{
  "n_head": 4,
  "head_dim": 32,
  "d_mlp": 256,
  "norm": "rmsnorm",
  "positions": "rope",
  "warmup_steps": 33,
  "schedule": "wsd",
  "batch_tokens": 32768
}
Each number is 128 + 32 x the weight over its row's rms, rounded and kept within 0 to 255. Layers, rows and columns count from 0. Numbers have three digits each. The size before them is the row's rms in percent of the matrix's.

# down: layer 6 MLP down (transposed), 256x128, rms 0.405, rows 13-47, columns 0-127
# gate: layer 6 MLP gate, 256x128, rms 0.401, rows 14-48, columns 0-127
# up: layer 6 MLP up, 256x128, rms 0.425, rows 14-48, columns 0-127
down13 103:191138115105141073157116128092130141134119207163177051104141195113114138157134119182168107147164161122096162181109148163108157112066176116170172093123136126108141151144137160123122091158077128073169092113107115098174169140152171111143174149084136108116161163144148122104080099122140114078095065110154132177128134163078170133124109118076154162098141127184152078162141187123095108102118
gate14 103:132123151166085142126173124129172137139186118139118103128145141113113168128227131102150112124146088181111110097163216218176101117107233114133113065126199120130168166151109122107131179111130122170098126133112132158141085127095153084110098171133157187173149132095111097123117166112171163154103109120133096145141045094115144122146133160126178140148166139133107123091131082159147121110117
up14 103:152078154132100133113140142137109125144086151214136091109197144125144166130124135158127057103178181084138142087157140133182131179140160176110077155120133148106118147141110109184170166117114109129171147063155120180087103160153136089135160146095081122085093109127140095084101191175149125085138090131081107121151123106134073116088090125166081115188153170182103177089147114101102141107101
down14 106:148083084143114186105118097160141100104129176164127130102134166125092125079140136085110160165120151139096151141119143102158135147106114131136073127225151103142094120207136142059101082148174177122096082088190140115086039136095155127091115129200163135139159144144112102134128171123117164138102133182191088099110088141176105114100120158113141132158103166122156158153151152093137096091070
gate15 091:113139073109125073159148130100052184126184101117166124076091144111114193120134163137204100145142158097124138086151194109147167105143158100116130144089196120079107110162192087099147109171104134132102137138120130147112140157141127083126163085154138106120128124113154103158126061101118147140119153164115147182092111164159190089108128156114152099081136162139066176195146063153138086122133
up15 091:118106138126055139158130140096119129075104168127110166204195163162106132163084135070121165134081072176100124218191083149138121171134144137157122145131101121185091142118115108168158135111164127133125122136113136094119094152095175079074151143115184176146115109171143167166160109185119161131107099128126116198106125117098065120097153077129157147137153173175104138123134168078128144104130
down15 093:170173152124141113139114158135176106189210087100125104096085102122169132134169139167162125156133150148107142141114174061165146090099122118065102121161168154073123107127169140095099133160112115068158138121107134124134137133089120139161138094076194117166083144100145172081123152141068156180131153148107130098107105084109139110094091153089153122057095104154142173207060148091122170130118
gate16 089:148111088148103133164147154106128142135165133166164046086126111152099113071116209061187177117107137111128125127118153111109125105175164119140116114090194111127160142120132206114090140157168126108111128131162096115138186162131080125127146199077123090117101131122119179139136115145144160174069134111073091166104129129112134081159107147091161162180201174123102093077131125106188142096139
up16 087:107150116121134148173184126121153124132184037146104112118086222074108131181137078178102095144151130077090116206136145077134120143112129106135130108153081144138091150084135090134112093108095137103119178109126128103129099098164169127126117051151215086138127130115135090080142159114127099123187098123185138108084140084100074169102154126130143135141154132168132128163135177120107150176153
down16 093:111122104141093087092153112127134134151109148161136167065088155158091113146088163100128148159128093148027106101077106131113127117176130113093194061142129201123096132182074118161110200090147108154180131108152169127178122081122115098132138117130102178141079124103126102014135136104161132149097085120125132125144109127161174122109089094178141160079118116125149139148169115100117088116110
gate17 090:090154158182149114137162128099117063092124106000145074116126169164108180132135145138125165145168127132125154057163126092107079163104094081122184086154142129106095161162134096098079138157109174130110146124144113123095131133113105133129132126167150119188142142128138115144126107168166158146157079171170100119104147087111131133171088128178160122053112118127051070111106124126141145172127
up17 090:181149105097116084139083104115134166123096141132098147119102182126144155060145115139099176156110145091118084166155181097150100168121138101118139087082069104168164160124187159115178061110136086145060162154148113092114084129197173104076118084126071101083101072098148150137169112084110094109148136101120131084108111096113123116103189101133063136107126097167104107149104154116125164165151
down17 093:137161124121139088118084080151083159099126215151118164133105154148194147176145144110155151124115143148153137098107138128142160101097135135147063064165150139077122045109075143155078135074135158140155102121109184139072137139110101129137096124099093082108184114103174149116090145080159124065103078131150120122104144091094124127160149150144138099137128200155164130082060157157123120150198
gate18 100:148108132171107112184133090148133142143136188135086149137147105135066142178216126123158085107095115155089118116137156128154121098101103098184125125096084096041099155152097139100104173110090164180166119200152144161111130119156141131076133091211086146129096072125126104140108102115118113153102159134115129158132178111093129199117141156129216130143158151102105140116163176100099079134148
up18 103:171128162079096152117094130077146152112127169117085113154139085116118149141178122131138120104138102150123123121102115134052104105105143125112094134128129165073169086125163047105103131106170130146098151154154090112123215079127146132132154099198088133120186158164103122129123146167139137108164154207111135125146091175174120158159176124118133165055150133058082140076094064070125150123097
down18 106:079143101115143163171136105148182157183098072118175184088119150128088110131082139130124149084092132151157080119124111125134149129150103100141138162131110119121166143132144128131114143105154126156119166126100135169098088116109118148109008061138125098093167079096157133132185158078061062143159098143165175192154152134145123160148116144111106223110177081114119141077125151134134138155160
gate19 108:155170194159101169121133121102133168118149165121142106170117129140078096119167099146089097110170158098071157121087184081141096144105124136104178091083063139132141129107137140118131120081137127088098159145116097088195163125124065070137145145116081153180071144171114132094122071133130138120160072180063115152175164178074117112137172103113125099125134164135130142175172124186137082161111
up19 102:142165088120199162108167167116167147134133198108119116143133121120159038076132159095112099118092145128063117134108181127161131093117121132132089114128124119110123089134145166165115173148054125130157133079115134184194126110054135121116119121024124084088131105146100146076096083128104149161137167120049131133170185160095135124146131132131189137140153090117116114144129100119133093174154
down19 108:123155082092166151178124102138099098170133136067149121097162100160127114119148096083045101195096155153161146192086147142149139116108170095148117106159138158138165112147108145131162116098122149133113178154178074087141122133089094123083173155133148077177170048176082079164094163130101155123093134105112074149055115156108160094117141129152089101149107131122115111101161071097123170125097
gate20 105:151100171183110126153079122151130078120095154153165119108156163095127126151081128071097125083124130085107136061100110134127123123138145152113072158140107066120067123174080113136098151137192112067109168114143054160158111074096217140154118160149083142169175114119137137107145133102177120123157126160111166134096153163109135155139100224140072175137128099160158106136163126149147163099153
up20 111:139110156133054121169155165112143197127143140119162157109125126100111124115109168104094153138215126121156063138114113143110102116160175225124141172147111081150150126156168096071149117104121124087176104077133148127119132127182140110113132139144076148194126168099138120147167172110172153115165179165090136151132138127126116074170115122125153227146154173109103086081134187128108119095160
down20 108:151122151171088175180051145093098101194066130145120159179114096124131079143152101155118183124098130126132115166120094159155147127172180125128100144175108093055113114097153147121166121115117114055120156074140100150148133089104128091132122135086121143170111151080166180113188159176105128121131097180129147126098101115152128179145149170129146188111161085092175109094128061109144128062125
gate21 096:210137094137138159176118060094145168098082055149112106037175137159108154098165118152137100128127127126119144109197084077149133112151090034140186148131148128129155157143111096106103115107108136118137164127157156131108121158122153200149115084136125122115105102115130166126080121112134183185116149115180117089107143156194167115184077112120100080187094089121156129125143125142109145117132
up21 097:137147091162130123108170114154114124172116161106158209159141098140155126141066144141133085141111150076171111152136126130152094108131138066121110140103089110143120199110149196113090122161098158121118107162061110113079181162133081130143115163163136134118108092152175130110152173141084112090199108179156078111109145183151087136122047116105191181143106128148054080089147112140104137106126
down21 100:084173125151083073162140163160121154111168183086137097081149183153116127106064122142108119117101132154143092147142098144151116115059134170111115131109116094113134161073077132112107102067111112098129104101164067027136169126148109124172145126181074146126157180186133127106082069127084122132184183110069129143150098133086147161142128105155154118090115169123133124136092103182109166114118
gate22 096:111113148107106160090118114131100127141096134164096132114122156100169110143128106157151196109203088084060136131114092061119115117166121154120145163164077160090127121105154147081126080179142102120094114070099141093123145120125135149124073148229072145142104116151107204194171144162111138117138104101071127099163077180129128076170087130113149152107128079123072160153143124140170147137103
up22 096:140114115131145124131123139135166165120087150147033100129103139142090120090169075105135103125165122140185153094097142114070124123129084113151172109108210077135163149112117103166114117063130170131095110115109193164058134146131125107094124098134154138145131139162096084132082127122151170095146178141087118119133178022144133210092149157131132163138134122167120154105126172100071130133190
down22 100:085156138131130149145148065171086089139144161143150100148113133110097072135187130177118090142108109068142130108120120107158223172128180112134146118169109049137126136148096086140066200050079163149124141166123073108171138173144134134078130152106152082074116128137154111116155130149161165126169104131166107135131193111082103134127107197145133151128127099117132142141101100106141107164193
gate23 098:127196122103110118084155096144071090110146160203101081083077166107122195152129145115128119105142096097049114158168184148156152147101130155122117113110111178097131095145136159148079126062111143056141138141111153105069186156160208172122129153113148096138087135159118152153163117142135072077179108101169112159134130132132168102123133153119109127078132111147133164154178095123157163171107
up23 093:136104158080139077156108173076133166110160096157095101100142148153185152099112172089102123128095132137081106094117095131115197104133102141126180135161107123121086145222130163142066143111122128125070113125173128127106081140117082155151126139174063138159141076137062133095183052059110119159118140107163191127126123111128132101110127040131126114127116111137163092157103155160137162095103
down23 092:150161169132170125109118075107160111139119189122103142125066175126160162158107115184116146123094121062068066127133128123117132155095100125036128099140181159112137145058111129088167148117136125121137113156121112138187107126211175099144118146148159093143084113126122131145098089162154089166118173099123148131118136164088142126135193146149095101215109144131142144113051092118183113157170
gate24 101:121173140099138097135173115147182083149048078093105155150138163095096150156174081062111161114150094095171179123147172131182105128149152092108136166117130118128195163075150113128186153080198088113097136122114116137164154148091140125078086095148134125141077149163086105103150099206120171083115175107135141162122123097110153160122174112133122130130124196151150141109114118091102148189141
up24 100:151098139158164106107155191130174083072055182151072091078113104121052096117162115136154121146141109118097138109156097110123151097138161206120132140093122111066140088089119113118120155099111122164134077122133094130126137094113127128124087160074056099144162148154100113155134142135098140123140098142138123095141144107104177125063165136190129112069159044108129149111120026116143139107143
down24 102:126140151144150138134077153071138162129184182104089137154122097158087073113167148169134121086058131128114129145108121164184145147178125083126100109111138120091152107064191153177099086107125100145128179096122128132159115042121168168151116153149159110086117149153140141075181103125105159130137094123116133112125161175046110107136150092061099115164119184112135071160161067132083106125136
gate25 095:082154168124133101091168156153169119136164126138101128117155086172112150150083140191137160067118119168120117155095102102137121127126092158101162082085141117085129073162125162065097159126126186127153189158188126125157093133132160146109140146121128149137200157157112135147145083137116164141076076125079172140064183117141148108145162133156183176109137124032167112140174161089163165152144
up25 094:140059152227152072099108134148121069157106143145179063111129151062121116125131111082118113114125147146123110132121152092131100119087127098105154112112105127178142139145159140118132161145148143071149124126160129095150080127162094161121167180023149100123139138136062087133136068093126090098148120163111126158151085134078057120088088180082136140103079091157172134124174125084114131120129
down25 092:183147096096147158190086112152162083081129086084145133114096151122117176123039118133149212121130147092155131159106120143106088136121135184109178143060151145129148111160061107131185085087134135117150113073106048141160151121167139147135109122099112145150194175161146121136098124097123137120084132158110181173123112120103149102122101135108095126137136129084120120068153090110112122215090
gate26 092:080164127139111133162141113171162072129121146113115141117101121130070113144121113166072152098048106103156162149152135191159089133106128123110134127141096088070137116113123135129179148166145030129144115139118151138145117176106091167156160081202053151081174165137119158082129193145121115063150123133124144065139155145111075115128107087133184076116103112105079118125177104133140120097178
up26 090:112125129153151133148127092148106049103165128168147111071112138118095155143135160122128096072117126109119136110173181131068232098131113160192084096126089134090127155120120135122139083139093073064134110127119141134091123135173201187181193163206108100125111129085116152127164115155171114066165107130171145089117128121164119161136133122138139067164172163083156123135146136121126134085149
down26 103:094142090128167128140169110163126098116145114105134105173120123133111164158157179098103105074053143100127186081205099169124151103136140141160089196109079102106122106159102126136197148142144144098099180082107163135161071126140134215138129175172129113159098184143138125123111104157106102042110092153126123153136085151136113114147113117148133047163148161102168152143139180142108074122114
gate27 104:092061121110144108149113169186139125113113095060089082123169098160109114131148070174120138153099108052091113134153159138100166089117141118134134119143155146096165122128134083159139132162132086085099109094161113106124179119069156168160103124110152156184142091082177098109110145163172164124080217117153165038140105073143158121145136157095121122151141122131126112139157084164160059093116
up27 095:127152125179100160154133180165158142119105101140085092137116174118109159170184154174096108147139121142118149134147101124137198127105104057141166107078133112156119157137129125128157128121172125173132117076133151116064090143098192124081146225134120081165189081073140197190108168088108077113095110118155135118072131155105128172112084119131125091166158138158161117127087153160160094144145
down27 099:127109115115123045161088163130093120154102124125147137108076164118119137118105089096215166174105126149161173127124127099093096124161131082127174163104144106165066106085127102092149146152150095106181109224124080118109114109142146077078093127106228113116180132101135119117106132141084141142124146109127144162174117105110123075096096149184145144136077124128113105114141159079148174198108
gate28 098:113164091148139147154170087140190130118109126104107194165082129065121169078143119132089136111160133162104118129092133160159081126128062156110112058196135147140126095157128129124134135099131093152161105150136183088089120145144116167048150085089140092070096090124159137125168164066151089119220161130087152098102108131115074120108103161119112197104172185135125131127118160135137131143161
up28 096:146082101048165149144187167088164123131119109066146150108141108213135118112104069119137142143062132144075090135075118080084138155179091140125087150136116164134133080144131041131094154179091127159147126110108120167180157091091124160112142071131111158124140153114162161088126144148106125106080171099070134145083130150167146139088134127161102142088107127089143173092146182135126095103097
down28 099:153087141150114123128156090095110103171121129124150154114149159113189153131066131163139167153117147085138141061139121117153107196173100162106197135066094171112170104148121129110162046161120102164152136105142110151186131110133125112121102086116151190129155153089174107115084158111115118094115137103159080085135093198121117141114158164154128151181143123040140197056100146108161131116137
gate29 099:171080104126148137097131126083140081122198146105084133097159073055122101093154137105156122140050153170085099150118144099169127125136033071157156119116129166122147135117100132140075096111088132071116102142073106147145140139163141079096106136089132130135140091078094152116111094116109131112119104134084127126138171163090135142098194105087149152118089132105137077214202164110155102113119
up29 101:170138115123087156069143137114153169124127142141141132148156088153109073142107144173180178135115163135104121103179119168124124179143136104087108097076066170154123095091164049139102123088150160162178146116156140143116128124146128061146179104145133125120132167148130154148141105148141084210090154057173120095071099127145127136205080137209107126150098097133104132161078140108158134161080
down29 099:140125118105130142081046134145136155105153119086212079128141119120174057156125123070098127135117113102140079156090103100213182095078176129109121154143094119120123087159095118130110147151084121130134126146104170045118126113087112105119153034115148152118141106126159123089120179070083135153107152112124098121111149127114154170111153110125123177150159139098055153078105094098147110187132
gate30 099:111145109150082148167154098115101160099064123133164130111138211136128114123075135116095165144161160103066174152137119136174155149112103110120163179122094144123148101145111163153132067110167085084070143174117178143141162193078125186160179125112112099212071103086131130109144152122158144090069074126151141139122116081108084146110088102163166092123135172105118106127143162176075143114120
up30 095:085138131109144129145109119134150133154120121159106155109091112147159158089141112125165114120193068120183148205111090075177122111154114088086138132142121143169109138135102134134176083123043081100145190161111140123099126168133206093074111113139149117152099128148075121079070090146188145098096167143133149160144122165116109077114128177161157099151098111116071082122116127182058151133183
down30 101:186193103114145125133104170154096116108121182103159167153086128143119096099068138146141109050132125185097157145112152128124183123107113129131140065150107127122075135108078119172100148081127116044159156143122131158163139173143116127153111155099120052133129141158089171127128102138144137107091141140081095176141151114064142110113141070136117040110172146132122033117103157160120177102119
gate31 096:117119189166140208130130095139109156208143154158094152117133177136112166098141166121051128135154103153123195181135162129151130181166122130134095112081144110111145117094125086113102165163133112144127154127109060102094144115136148081127119074171103122115150115096109109092095189125097122192145095110145139111083053073139100132177175119095133119160116137165178154119204192130120115130095
up31 101:151083086130163130145102134163086201110123141166102127174135119083115114129138141163159138126104211132097122120215136140160179144065086124163149160122131112129138124142060120154113091099123090142145141176102174130156177149165135147080119155183134105164078102152127093100181153115165079123169167128154110157140145152129158185096138098125134103074173133096121135118046155046134114174126
down31 101:117132146105135089121169148180107070108137141120116092111098132111127109171155124089149125189127075098079142133151108087141159125118149110087105153131157099107099162158124167115125087188053157164161121071133094103137153171176096124086109193138178159174145137102138100058064130164152125103232187117145094107144145156137150132077127106134211104113160120130133153093128130073130135164140
gate32 109:135122103173136145102111163116111151146125154162167181082112131041166108115150109146147107139145178121164162096100170119108146160173101131152122082156127109071126149189192137069114072088153096123142147143097140125165096100136179135191164162103145167095137131139116169092146096135124148067137121160134117115143128073135151123097086127117128167183056131120079089096074169120139180042103
up32 105:087140148150028189126138119129099125170173157105127166114122186159187172102176127158084125101174081140057121157161171149031123176087129095158093158127057125112163082091081149079136136148134110119137131175153131138142094150141151108142141095103142104121141133120130129116113091138125167083132156152141144141173077139125111130170169134114159098143119117140102089126115091154202089155071
down32 103:151124082087092105120199100177122136130161139108117153093199091126085067148149136153101090143137105096101138139059106188117076097113132103125157134117148188159078111094169117099114150131124132101105145100108134021140130103151166125109130110100104124148131126111141187081121161158195127116132112089143147107155142194099113069160185111177142137125151116096200146165090134160091077115149
gate33 096:124063145120028162154178106146127134150131141114131126103126118104081133133152112182170137122167099135114151067111114132185173089080132157170106137151160120169178143153101091152124116163161161112105139077193094165151169123117123128158119131119145125143146137180120144037147121055126095134125060147136155092137160137143125095111132131081120193071072086120140091127179094167088121118178
up33 091:134065144094121166179154150085138105136138134095168064140194120117160140129159126158104151144162101166124081136155103126118210181089193107201171129135061084128107144096119120145141135115075103134149145094120136106183158117130129155133134101145086120141100199135143156125142081141204133156132130105076119172135157135119086096110132210116106183132120143130152135129165149200137096095180
down33 097:107105074149104135125152099166188120107137144147133165084136036163096106129153167137120139137152174058139133114137094104161176128091064126106165135160115119086086171080114073086133190141089123107145151130180152099116211142170099096149122126140142167129107127169140123138110102120176149128114102176134156131109163135154141157115126145076084222130139112099104128137176097204140178167120
gate34 097:116094084119094144096116140132086102204078187124072137142157157095153178049132172177086117142118153102143219131110146094126119130081148132128066100127118092121146099120099134125127140142166099094072116175151151137157087135124123132114126091147156167083145124116088096090158116125158116133147110131101116161149104104133099108095151103150067196140157107164085155133194157115222085100088
up34 099:080043125147089124132112089121085123101137107114182146143105154127073096156170132114107160142121072164113089134142107164083108110144206118171134124140153091073111137093115125109113071147168162133071112136102116145156100134094150137127111194110135128115179132147090166106069084049122083173113119188071154134118107168168171130105082116116160131082107125128178126090185156151158093146082
down34 104:140096141134092122162116109129056074151148114173075140112069112067103127163097155113142145150099120094139153222135126192100142114172122136149123187110106102136164136097072142058168127070122140120138147195089101099176109086159135143144187124126108133127103112139121131096122058121106160108113134110105086093148101070090087159175086083162095174092147093173151127133159182113126107113124
gate35 096:106155145101212165144136148106165170156066121096087122103105105122173060083097121103173122049126069083092124114132166118110124146118098079172141093089057085056151096110078113128117164120125153078096135134138119166131121108137182129116133100087116094087138122154130164125176121104159120068105114181082141098156151138080109102162118174114191146113096130134080077159110144114137128111109
up35 105:100119123144146159168065102151081153086149088142094134183110116103150137107117135162142165117139128186147075154165181116122151143142148125114111108088136100132182102132102177073136127075081107153155177018157135123110127140090128074114130099166094171104165089121094154130081099137121081139110172085139095063121133128209168120130115070172102115104145111127180124097059121095154107113116
down35 105:178124113125179159163113105066105124122092185108110124090116126141143125084093107094063129121172139104133121125086119127153103079170133075215162101115131161130135133118102127142101113120160146162142112030104062089087167124176186108137148152158138167137136193123166173081169151161094082119147176157078142111136182128155146114143119119110113133100130150143110177089148070130196105159101
gate36 090:135077139113144086114127170157087101140118189114196157121063166140154158165161094099089131090099121123082149173122193090119173066103123085133138140098118103103129095079135164075105136104135126131128180041184151071117098148150130080166117148058162095136127113119078151065154153136138128120097145129140128097086132123126113089077155151168127154113147194136160164160155127083091138127093
up36 094:215152089123125161099101116100149144102108114123105194104097136076128119154129137156162121118127094170135159113132081148140148122151047152123147142164146114144118158115047134170089100099132141094061116167111124123088196183122106109120055081144141105114135108088112099178159099137157149165163067092153149133142136113139151139141046109108109065169148173127148164101086106067149117167161
down36 097:124195113117168152122068141119138118123070120090177091174113109143181124080108141098126171142129135132184105189096182130084174116146144094062120165011136121138092119182119142137183059134099145144113151118129129123099133130139151127090163117131146106126153143119062168111092076036138163139112144114144140133135096134144082132138126111071129171131090100149083133113092096132077167139111
gate37 099:132105039153134170144129151131130083160122074145115136081124141168165134145114135132106146124147142164154094120144111130172102099199164178126083158094120137142133136080166131106153194075096130121114079156129126067110124163129117138136155075137105084134102066148092160124146139101176129135185126152140186062102101135107123065150101109044165127143161138161151177200123143125153116138046
up37 093:156163163104152148089110144136154113166152133158128126181084158142117139111123160141138120151137076098156150152106123105080096139050154101177146133097175133131156148096154129106135127067167092167192164125147035101072096116153097065136101135100168169121108113161162144123150159124112111100099073123105165096131158192141188107122163145171122087211151131113140180101101138070116095068139
down37 094:195132160149167136085109164071114112087097176142129166114120074129156091082132143201170171086178158082117152094131155101096177161103098144138118108152131116097092105197129125134083157133153105097108167137144125074128080114158178121143136093149145173092120177175144115076177127097082171104091111108144146165105098097148139109079151106132175198119066134098111186101166132135119144142160
gate38 097:151147202147110131125089143083127065119136101118122166123101082149152193114184215122096097160143141212157128113080126110169143112147146134149142177128121099092147141184142142101142120111125125148110181168161091089061089076146131102072144127132141200130198143146132143127103143127105112117117159101090130137067145124114113122095139140086147157125175120159112109136162136200179122138210
up38 106:103131184132071125137113133089129124097161106140092163063104097124166204159180178117056068180144122181153144111117128064206148081135138163159115152040089137117175148105157137129177147115131145135148139156127130131118114137111135100162068134198147130158196177091116105148071104119114104116119143113095185139092165136109150138111158114114129163088144115155133116141142121165151083116176
down38 100:096136059104135172132150089132124098171145153162157118131113099112106088103107081165191124118140083255102144173121119116110126134141098137109103075114124180114164080124058170130139088133192123080096094116147160124165136175103128165164173112129069120125137109141106186149143151205169124110112088124134130093094111089113082043120135109151143157105141127118146126077122122116103103144094
gate39 096:075103090165124154169090100108171125156126115098170149059183105089123212129098114046092159106105144107152149136095113156149104163130092096090114138125117158092170068070101166169163130097085090138161140114147132105145112079067152076109153128134106130116135133113146095167124068132097134177135186147164150131136181156099131090108094123144139080099192130167077147126086074135151127119148
up39 091:106107145105164147134165127101102103125133085084160233146087094088155167125069095158133151071091143141186130164124128138200173130152172150170154154123163123132151109116154149167118142101168107112143102113144089136076108067156123091141118126075143103168084036210155127120157117096134147131065116106134147124144107072117104098124058129137151150109156144160108121126124160133143195153110
down39 096:114201115147096122083188184149225151122093133099123082106141111097197192146114155114068137129165088163110133133146121159136112095075124132179119100149120088105123169131172138145107119130110189172135183087079105126140145118110165156125127128117175142126122119143175131120101139125101166175156145129147161192130117078117108147137138090132087106153105166184069169095181128125159188145073
gate40 095:134089129206120077194110141187073105150145110086117152126146135165056144150122122107148086105122130113124105118189111113132122163184127150057134137068146174191114184184143119148096098108087099157117121141167091091155118165051104140124087089132126152075124161092136132117094164081139145067112109135150180135130171126114071153096130134112154131110136095130145131168158107113086186074119
up40 100:128092122176107157072157077157176096137099087173141145119077139094156133217130083153110187106140105176131110159089101170112134116122092172188143084149131143134135048108063089121136129161167191084187139079085133169120124100155111142124100154120143139131157128119098127161085076161119140144127072131125154101115172148136127136147177123082146145172082173108124069139146184106102116162137
down40 110:166103148122128166145126106118141143128165125121122125147162080104190124177143148219115185121154073119124130118062103173079154097145103123116139147204099119168171076100138078134049145143165192141130136127152164140125187093130108160130220160209150111107101095143135168174123108141168154138159146111117125138162142123135127108171157115156093096202121092122160122172098124148134132103105
gate41 098:065113123137133134139099102112114116108223129139156106128111085141078125147115138175186099103086100091124101077145091135112102142145082145135167067152182116102145078121140127129127142103097160125096149125179143121116174071093044177131176197162150084115083121131115169113106125144141150159150052138155179169170143159145087163109163128161129159152133118169100153160165144106066095113173
up41 098:110141115136115116170090159128150132095110140110103087074149138133157106099204086075122166131133199082123121146079149073100170099109086094160173114087061082167073142136123086140138125141140119075121163118082129161124153107172189066109121100163162114158090134154146158148088125173160148131133086103093070093141174109112119110094136122116169131065137160108069124120079143168152089084093
down41 102:137135122108051145167143111128135036119064100088119133144081136111128108177221147133160112108130088116129095133156167121119186106101119126118095147072131107096095161102124158072131125126182086078152099107130188117169108104106190127109085105134151185200121105133110163090165127129117161131051090097074141133089163136113171147087105160110122129119161171111136111147174125154149107154088
gate42 099:127074140115086155067152077124123136070104110137145178098102137114150138152110131103096168081108140015104113125094141203127115172078143124124158092143098103113161089134164081109107134050120124150161162148125124122111099137161171128050108135108123126165189131115149146163143103140119088155144128141158166164127145094127142091143113130129115076083144090052210135125188139139083107129093
up42 103:107134075147177176146123057141114181177114107126122119134191129131091112138144103144133129063106178134143179093106159147123180130123129110165118116151111182145195105188121137115161118125168119118087112151151168159086143091165107165130067120138095085104112079153155132155109103110091137168111045175129137054130088155121174128138091088068138145129135146169097170098073159136111175104181
down42 105:127155115166094143135190158144106133143110126185118195163089101152129124133138141126064090076114143105146126139139114119064088137157064101112159101192150121182144109159173070134108085078159140142120129126127112111137109134151132072176151114166175162136132143112137080204112095128116131134120100159188047129111104093092111117146134140091143104136145146153150116040150177165179050161136
gate43 102:136117117128125127130152135129110159113132141132096106120176102166121132131180090112100117132106125116073205140174125061149093167087170210120081132161176126111086145123150174131140113080109131115087131149148193116102193072135111178166128180127087094094197113152158158101177088146168133145106163150139125140074156177145100179143100127099145110152165106202137149066174091096097103121124
up43 108:113099162108157164135167198122126150057126081118161143175120114132151143108145165053120140173063129066117142110103130129141087150096160183085153168152126118123095124153236170149090148103105150165049109175135104135172089094114053114143116125083091120123169114126131149088112089098114124164130142172118145134077111154104121080111108078119130148115120126114158139148164140132133175059154
down43 105:155095115152128131152067127091110179068103159113209144135144176109122148201132077141109140139168096165106065090157147094120136135058113197152145101152083121132175146115140166150167116121120089120088136159230097122175100160133116098083122106097131146146156112112133105121180125128129188123195087123077103121123138136112133131108163194120066096130094111169144162101138143108124128099089
gate44 097:151120109116084112115135134114108065098105166139131072134160164077092111110091206162098192111139127158141112156181168166184063146123137127110077139198146181080209109152106191118141102117147186101066089091148070117151090121094129122100155210136115115120140156104073113141118125115156106187119122097168084132162098111156110120121153108156104166146127116121094148140101122131141091137132
up44 100:066121096104182132121108139200123125076115115129137059109146112144137119163126091189178123057130121108110111096106108103129131119143173179105111081138145115119101077104189126123096115153109125171158148136143156151089144113095073105130116087107088169181156128152149062123096174159085087131168153125128096175073104139123136030105076106107076145195177115130155115116159119169103142118137
down44 096:125106112116164105079130082135189089093094141124137149139130099149131125153102177076150151143138167110144190085081147078161105084082119154138080104115134130078088120114189109152094071158174101132214115104128151121126142213181142097110101090094139108150055156093151122156158118156111121117129125112123192114150115120095075112179071145137138113131157060169118085133130145119087178156154
gate45 093:146100159174044119077092145157177107163132086058132133132105083125142153067171152066124126155117185150124057146186148161139167100129140100130137129103143148110089099164190083143131160151183070136099157124146130125117115049127120108133090130129149174093113122153127123159143093058094120139145139110143193159152159090082137100121096138084083137074150124147079181119142142113089130117111
up45 097:117112178136112110126127182199159168153146148070123126148137094161074105149102089113119073113100088109106110197158176197135178100089129090162137200138170166132119193133134107072071154142175109172107116178150090137118088079096098108139097091149094149130142114097144125089119102095114120102129166084138149150144121139063183154135071155138106137129108159164144163139116109122114049113116
down45 092:066144089095164178157149211142148117166100113131160199088125144099102095119137190129124074120147076101154122102110129119115114124144124146106151103064150107130165141097071163136045202113119082073112151195109143115104144137153100136078095152111124149166078119122074118105169190170169136152112117102129161183113133147137085127079162103100123139150156109096146089057108141128128128116119
gate46 103:151132150161093095154128062101119192097090130150119140113075147112143137084101159125124112140094162158110152115151083113152095161065138136104149147173148149101132132124087183128165136105159126184127131090131112132146144103123107105126152150143161124127133141114076137187124187093096073143113092052055077120027158089148167186141145164104080165106199109120084116156148089168150156113157
up46 097:127168185186145118115157146130136144115121120121161148170097084133140156146098115108109139151188117129130169103125106145149076186211061115168148115110132166151109138174139139156077058128116147145073157141127046185149124196140178149115128155157180172103118064143113171176140129124163165141091073066131135129187124128173127148111108145107143080109150149119085153177121130106158118122180
down46 095:116124119153083122138099223089107119118115129148137129106146151131132088076120082118068091158140107124121132114081091155190115124086201113128119168171130188083144131065079188109118100170136081132097133172152146115141105125098125128071103145071141113089074167117150173102148119110169118084123090112172062119092129068181118181104088124091144108117145167118181108071111143143107106134134
gate47 104:142121128176143119166043142151176086191126110188098111113154111148136112104129113151115159094102117151120127119038139102158088115075119161182074118115141137097140114126109117090136069129136154158111178108084090211117141118168123154166120111144127169143151113132149176119157160208121116156153096133142121191162099148131136097122155077148132161136108217143148150119126187153153156135203
up47 113:112164158183145078108112165116122112100103168164180128079100137209170125149107181163125084130108165160160099129183155097106147152151116106097183118121172173132106147107161107109135206106151070067117106082119185139166096137110115167200127105038156158140126110119089127141126104151130142127176113094105062091154087141105150122115145093158141162182073072111130127113131136114123126124107
down47 108:098099071119092071073118164193132072118168125115160143120135181174093141154114129111061118222117103151184105149107150120119118112152117113066130125092144139159165105147156098144144161144119105091116108144150102166114077209112206129084153163120127123158105137096113132131111137163164129087169168106150138132105164142154107170133107147191185140098057098169074130143108110129077126121108
gate48 098:120074114108200147161112126165141146099110103175155143128107096079113176151148170098175184114172129143120144064098126123112124144116155141150170155053077084080154140174145126125138200097106126162100186165200159075158116099146097119158121095162140156141149161154168114121116099128094129109086166070096138130176140132082115127122116121114091117147152153096082145177063166158078127075147
up48 090:153109141158141094127175110109089137108155143135071108121069110101159121130100114120114153160086108167164079090116158126137085155072076114093086159143198128108138119165166146102051119174201182103145090111088146168172166129118153185145150170135132144065104100092143128165115146121149154147146176142165181159099183135140115151181141142112102101084115093157175117099080191122173125116158